Each number is 128 + 32 x the weight over its row's rms, rounded and kept within 0 to 255. Layers, rows and columns count from 0. The size above them is the row's rms in percent of the matrix's.

# layer 2 MLP up, 1280x320, rms 0.124, rows 663-687, columns 0-63
size [104  94  97 100 101  94 101  96 106 105 105 101 106 100 106  94 102  99  95  93 104 104 104 102  92]
[[133  61 142 133 107 153 145 111 111 124 150 152 126 140  65  65 140 185  87 118 131 150 114 106 164  94  80 156 152 125 143 142  83  98 114 146 154 143  69 136 147 108 136 104  63 131  69  89 136 115 110  99  73 106 109  84 122 154 108 166  71 160 155 139]
 [110  98  54 105 136 166 140 140 121 132  79 135 115 140 144  97  37  90 137  97 119 124  37  73 118 105 154 167 116 178 123 108 122 155 107 112 168 118 129  84 151 176 133 136 133 141  72  91  85 127 147 163 129 119 107 115 111 143 126 124 149 142 109 137]
 [105 156 110 163 185 167 150 100  98 192 127  90 173 100 110 119 147 178 104 140 143 151 103 115 109 150 111 185 119 120 212  90 175  92  74 159 129 112 130 128 135 109 112  98 106 142 137 142  99 182 169 154 116 145 196  94 111 163 105 120 118 123 107  78]
 [184  82 133  64 125 100  83 125 137 126 138 125 188 146 153  95 195 111 171 136 115 121 128 136 184 164 133 148 140 116  99  49 122 126 115 155 139 132  36 110  49 102 113 109  72 126 120 115 144 151 187  98  82 140  66 113  94 110 135 164 118 115 171 127]
 [136 133  96 154 140 132  88 122 180  99 103 147  91 151 126 204 174 136 123 111 164 119 122 139 128 195 116 164  85  71 132  56 130 115 173 142 137 146 104 162 117 146 101 140 126 115 119 129 138  91 141 170 111 114 193  53 127 123 116 111  82 172 118 168]
 [153 151  82  97 162 154  87 114 138 169 123 171 165  71 126 164 127 118  55  87 115  59 153  70  90 100 148 117 156 145 200 116 113 107 144 166  93 147  90 168 116 145  93 173  87 157  73 147 166 129 140 156 162 122 138 120 144  97 166 148 125  63 152 116]
 [ 88 169  90 153 108 166 107 193 212  92 129 128 186  74  92 145 131 120 157 104 103 167 142  98 146 143 116 177 173  99 149 113  72 104 117 113  86 103 143 151  80 143  81 123 152 146 129 137 198 113  89 188 134 109 149 111 125 136  93 105 161 151 114 158]
 [119 160  66  64 167  78  93  93 190 103 154 163 168 161 116 106  38 107 111  98 145 148 153 133 122 147 145 114 144 108  97 178 147 168 107 141 126 147 118 110  93 106 155 113 101 125 131 130 197 125 123 136 143 108 117  95 128 141  82 101 128  79  86 122]
 [119 177 160 110 117  44 109 165 155 144  87 140 130 119 119 125 109 147 132 141 102  91  96 114 159 152 157 135 177 144 128  74 151 132 171 163 110  95 103 107 182  92 118 106  90 134 155 151 131 115 152 105 100 109 102 184 158  98 109 156 168 120 168 134]
 [162 149 114  86 132 103 133 128 133 136 117 104 174 128 150 148  95 150  42 151  78 154 139 151 164  96  70 153 101 117 102  57 119 117  93 172 127 125 111 157 117  82  71 126 133 112 154 145 136 152  99 158 157 138 127 137 169 127  76 129  81 132 157 134]
 [138 146 143  62 139  94 171 154 109 133 115 132 158 117 151 120  71 219  63 130 125 140 135 125 129 171 151 177 221 168 121  91 111 127  43 121 143 139 128 123 141 151 126  57 162 152 130 130 173 126 142  71 119 119 135  78 130  87 108 100 167  97 119  97]
 [143  34  66 136 140 180  64 168 120 178  94 145 136 117  97 164  98  86 116 165  96 111  92 116 181  89  95 114 143 103 155 147 174 164 109 148 137 161 101 107 152 156  93 132  63 181 145 131  87  92 125 137  90 164 108  49  94 110 156  57 173 153  89 101]
 [156 155  80 106 156 123 130  41 201  90  37  96 143 127  93 104 105 168 148 132 120 139 154 147 125 128 115 156 119 134 123 142  62 141  95 147 178  80 113 130 135 113 125 164 132 102 180 121 117 161 113 128 125  76 111 156 120 164 183 105 159 131  78 144]
 [184 137 131  90 152 100 119 129 181 169 162 132 115 194 139 191  79 185 108 130 104 161 111 127  68 138 152  87 127 153 145  91 122 100 117 119 159 108 142 120 112  97 113 132  81 126 171 107 146 132 140  81 141 171 139  89 152 149 116 153 156  95 161 188]
 [135 110 104 120 152 100 128  67 175 108 117 161 136 138 172 196 137 173 136 158 123  80 148 162 168  95 141 196 135 124  91 123 146 117  67 137  99 174 168 125  99 153 122 130 143  84  49  98 132 132 146 119 137 120 121  89 182  68 139 124 110 133 118  64]
 [150 131 155 138 122 105 134 136 143 126 136 106 129 166 118  99 162 111 167 128 192 131 123 120 133 136 136 185 108 149 178  78 137 124 110 113 134 116 176 138  97 161  98 133 146  77 153  77 201 130  82  93 106 144 123 100 172 131 139 123  89 172  91 163]
 [113 107 147 155 105 131  98 100 152 135 152  86 122 146 156  93 142 109 173 114 118 117  91  90 132 154  92 100 115 186 154 141 165 127  63 123 114 101 202 154 121 101 181  90  94 134 145 208 174 111 165 212 172 112  86 101 143 142  70 120 134 107  89 129]
 [122 124 104  93 105 111 135 160 101 174 180 130 131 107  69 155 126  78 116 141 110  85 156 111 104 126 137 152 180 150 126 126 100 178 153 116 138 157 185 123 194 128 154 118  82  59 102 144 130  92 119 118  59 126  72 133 168 124 101 122 122  96 155 181]
 [123 127 175 143 114 106 113 134 154 175 118 130 127 101 152 100 105 161 114 164 119 191 106 107 131 149 162 127 147  75 122 112 117 178 187  74 122 146 114 111 102 131  84 142  95 165 147 104 118  62 113 105 100 189 128 147 104 123 134 109 165 113  92  87]
 [ 83 161  75 179 118 185 127 112 146 144 102 121  63 157  84 118 148 213 127 157  92  97 127 105 109  71 136 190  97 178 108 146  57 152 124 136 117 210 140 154 130 147 107  54 120 173 127 156 125  92 100 112 116 140 142  81 143 109 113 141  76 121  79  84]
 [162 120 135 117 127 151 166 106 196 120 169 101 158 107 127 125  88 156 119  78 150  97  95 154  55  69 129 131 119 111  84  89 105 154 152 130 131 134  72 116 121 129 133  92 128 123  89 138  95 125 108 133 104 172 156 114 130 152 199 154  43 131 146 106]
 [130 151 152 111 109 131 104 114 158 114 151 114 146 115 182 125 122  76 144  60 136 180  92 160 115 135 159 191 133 152 110 153 120  85 128 139  94  99 117 145 140 140 165 118 107  55 109  98 156 194 115 168 161 137  75 121 148  91 124 197 117  85 110 106]
 [170 182 131 145 117 118  83 145 126 201  50 129 161 156 114  95 116 168 183 141 130 133  93 156 182 145 105 123  75 145 122  93 117  53 149 149  49 198 117 178  78 153 128 127 142 152 161 145 195  89 112  76  97 102 141 127 155 130 133 122 127  91  64 169]
 [131 149 141 134  73 104 117 156 104  81 173 184 145 131 136 169 144  62  67  87 186 124  94 157 182 143 130  78 153 100 101 121 114 138 148 191 139 171 140 104 160 104 139 199 148 156 134 103 144 114  86  98 108  85 138 130 140  90 127  74 106 131 127 123]
 [145  77 104 191 150 178 156 146 198  70 115 120 192 155 136 147 134 136 107 140 180 152  79 124 144 116 130 115 142  93 153  94  83 164 152  63 149 161 131  96 124 145 103 171 139 162  70 129  83 120  94 116  90 131 120 176 121 106 161 159 128 123 139 156]]
# layer 2 MLP down (transposed), 1280x320, rms 0.107, rows 663-686, columns 0-63
size [103 101  97 100  94  87  98  94 103 109  98 105 100  99 100  94  99  98  97  95 105  99 105 106]
[[126 192  84 132 165 124  73 183 102 142 131 144 103  79 174 105 117  83  73 167 123 132 143 155  97 118 128  91 136 132 168 144 204 138 118 189 164 138 138 133 143 120 116 126 117 148 127 131 133 175  71 155 160 170 147 110 138  85  85 121 181 103 104 130]
 [130  94 142 146 169  56 144  48  63  91 155 138 153 195 142  99 173 169 149 131 142  81 110 139 119 117  92  86 142 205 150 168 103 123 155 121 128 134 156  97 188  86 108  90 168 107 132 136 115 110 192 137 182 105 111 113 177 105 160 140 136 101  91 103]
 [112 142  98 141  99 119 119 174 142 104 124 110  70 127 188 179 152 109 143 137 140 111 133  81 124 129  76 137  57 168 107 128 144 171 131 109 108 142 152 156 155 114 104 100 136 101 126 156 153 124 137 106 141 128 106 125 161 126 134 164  64 124 222 194]
 [147 115 100  69 112  99 155 129 132 147 151  52 121  84 112 133 132 101  72 214 127 129 146 104 122 134 117  80 127 133 100 115 165 175  92 144 108 131  89  95 104 132 110 144  79 124 168 106 107 114 164 108 117 116 165 165 160 118 110 150 125 109 113 149]
 [ 87  92 142 161 126 127 104  83 151 125 104 118  68 108  70 151 198 167 102 125 139 162 134 217 149 100 109 118  97 123 104 145 146 150 130  73 130 125 148 118  84 114  97 118 140  92 137 119 138  93 211 167 105 107 149 128 207 137 165 142 121  86 121 144]
 [102 155 222  79 127 135 168  83 166 108 110 102 101 153 153 142 154  97 139 153 103 132 141 131 166 137 133  67 103 133  45 155 161 142 132 123  96 183 148 104 114 133 160 186 202  99 105  98 122 113 114  84  95 112  87 126  72 146 134 138 157 113 141 130]
 [ 87 164 102 166 147 109  52 135 184 125 148 149 183 183 139  90 162 118 139 137 132 140 118 119  35 117 120 161 179  68 164 153 118 191 138 144 100  93 142 149 160 136  84 176  73 141 122 170 101 103 120 138 101 143 109 147 223 125 134 138 148 173 120 108]
 [102 115 138  65 136 176 158 127 142 136 126 169 136  62 105 137 132  85 127 107 157 141 146 113 128 136 113 185 155 172 135 145 126 101 108  80 190 137 111 154 108 113 128  92 140 193  95 174  90 100 148  79 156 111 157 144 122 151 154 126 111 154 124 126]
 [118 139  96  99 119 111 146 157 118 120  96 129  99 162 136  75 162 155 166 110 166 128  86 165 176  80 137  98 111 111 109  83 162 141 157  72 124 120 115 113 131 102 127 147  54 174 163 141 124 142 161 108 117 107 125 167 155 149 145 112 126 118 108  64]
 [138 116 109 110 112 205 186 158 144 177 103 148 174  73 144 122 126 116 145 128 157 127 146 145  84 139 100 156 109 124 131 108 157 115 111 156 171  97 122 134 120 148 159  93 185 128 101 189 108 143 154 167 114 118  88 172  68 131 148  76  74  76 189 165]
 [138 101 164  95 141 174 166  86 152 123 138 184 101 115 140 167 107 133 133  89 126  82 182  66 164 112 110 101 106  84  92 130 111 129 140  88 149 176  97 112 109 149 163 206 171 109 182 146 185 145 122 129 123  90 110 155 147 122 116 123 120 106 143  95]
 [124 130 144 150 145 149 149 140 128 102  99 130 121 147 159  69  77 131  89 146  50 110 144 111 143  55 145 126 166 143  97 162 159 132 155 157 149 143 124 104  60 124  40 142  89 156  86 141 121 156  90 118 131 168 103 181  99 157 116 100 202 148  80 159]
 [188 169 130  69 146 107 129 169 135 136 114  60 118 142 181 177 201 134 134  98 117  63 130 126 132 102 151 103 130 129 104  27 161 181 129  82  98 105 164  70 105  88 135  85 145  96  65 117 191 125 139 158 157 117 122 147  99 166 161 105 151 138  36 100]
 [ 92 107 107  83 131  86 127 148  79 105  98  87 164 140 108 200 154 118 126 116 175 117  98 124 155 134 129 149 130 150  83 107 159 135 105 160 150 164  99 152 154 109 104 155 122 118 123  85 162 144 136 109 131 124 184 118 114 118  98 130 150 112 153 106]
 [ 58  87 181 161 131 110 142  94 150 107 138 172 116 160 158  83  95 144 150 168 150 126  93 186 111  80 147 131 150 158 136 163 139 186  79 159  65  77  88 160 138 196 146 100 105  35 106 105 100 169 129  88 126 159 148 153 138 136  95  82 182 187 139  89]
 [102 148 157  89 114 146 139 156 154 119  86 119  84 114 187 156  96 164 146 114  92 145 181 122 118 161 168 144 228  94 100 147 108  89 173 125 194  95 161 123  95 141 138 116 121 114 110  62 151 143 157 153 126 140  98 110 121 149 101 133 120  73 122 133]
 [147 166 152 153 149  89 111 161 118 155 144 171 119 159 178 159 115 140 108 132 198  95 114  81 149 157 131 141 139 155 114 143 170 118 130 172  98 125 122 130 164 178 143 165 179  92 134  94 126  78  86 105 130 135  98 149  62  64 184 107 174  99 115  89]
 [125  69 157 107 171 138  96 109 130  68 134  63 114 152 105 110 132 100 113 141 109  92 116 116  95 118 186 109 154 128 123 183 108  81  79 154 144 175 161 117  82 119  71 179 121 123 153  93 155 142 128 202 146 121 104  95 106 137 114 143 117  90 103 128]
 [ 83  95 137 181 105 108 178 148 148 186 213 113 124 129 169 150 130 146 153 181 165 128 127  91 135 119 213 120 115 145 134 173 103 134 135 150 113 189 108 151 105 112 136 131 142  66 150 135 124 136  80 117 147 148  59 131 136 105 150 138 138  99 174 112]
 [ 92  99 130  94 182 145 127 216  90 124 144  95 122 112 130 121 121 116 157 171 114 138 182 112 137 108 156 150  30 174 152 141 174 136 177 162 174 104  57 141  98 104 140 116  83 147 146 181  93 120 122 170  94  88 149 114  84 140 118 129 147 127 147 131]
 [ 73 139  89 126  66 140 128 140 186  98 159  99 138 124  71 129 147  96 178 108 138 128 147  95 140 130 146 132 115 166 130 151 165 103 116 145 158  49  63 148 101 149 104  35 145 108 126 198 173  91 101 171  98 143 156 180 102 137 133 156  83 160 128 135]
 [117 119 114 144  90  74  76 185  42 121 137  97 171 104  90 105 110 120 140  89 171 127 149 135  90 125  95 159 124 127  96 101 106 118  98 117  88 105 126  98  93 129 146 117  96 143 183 144 137 153  73 161 140  90 182 134 126 121 168 138 181 144 124 132]
 [ 97 102 136 153 123  94 123 183 108  98 136 152 107 120 125 109 102  94 148  91 168 141 151  67 132 148 148 114 110 168 135 156 175 161 117 115 138 149 172 138 134 115 158 140 189  69 106 126 146 166 117 108 121 159 127  98 140 178 134 147 115 115 135 148]
 [144  96 107 129 116  57 107 175 162  93 108 144 181 159  83 103 108 129  90  90  75 126  84  45  88  69 194 109 112  87 129 122 154  60 178  52  98 124 141 128 174  78  82 154 131 119 112 163 155 136 131 105  99  71 165 139 137 149  50  76 106 180 137 125]]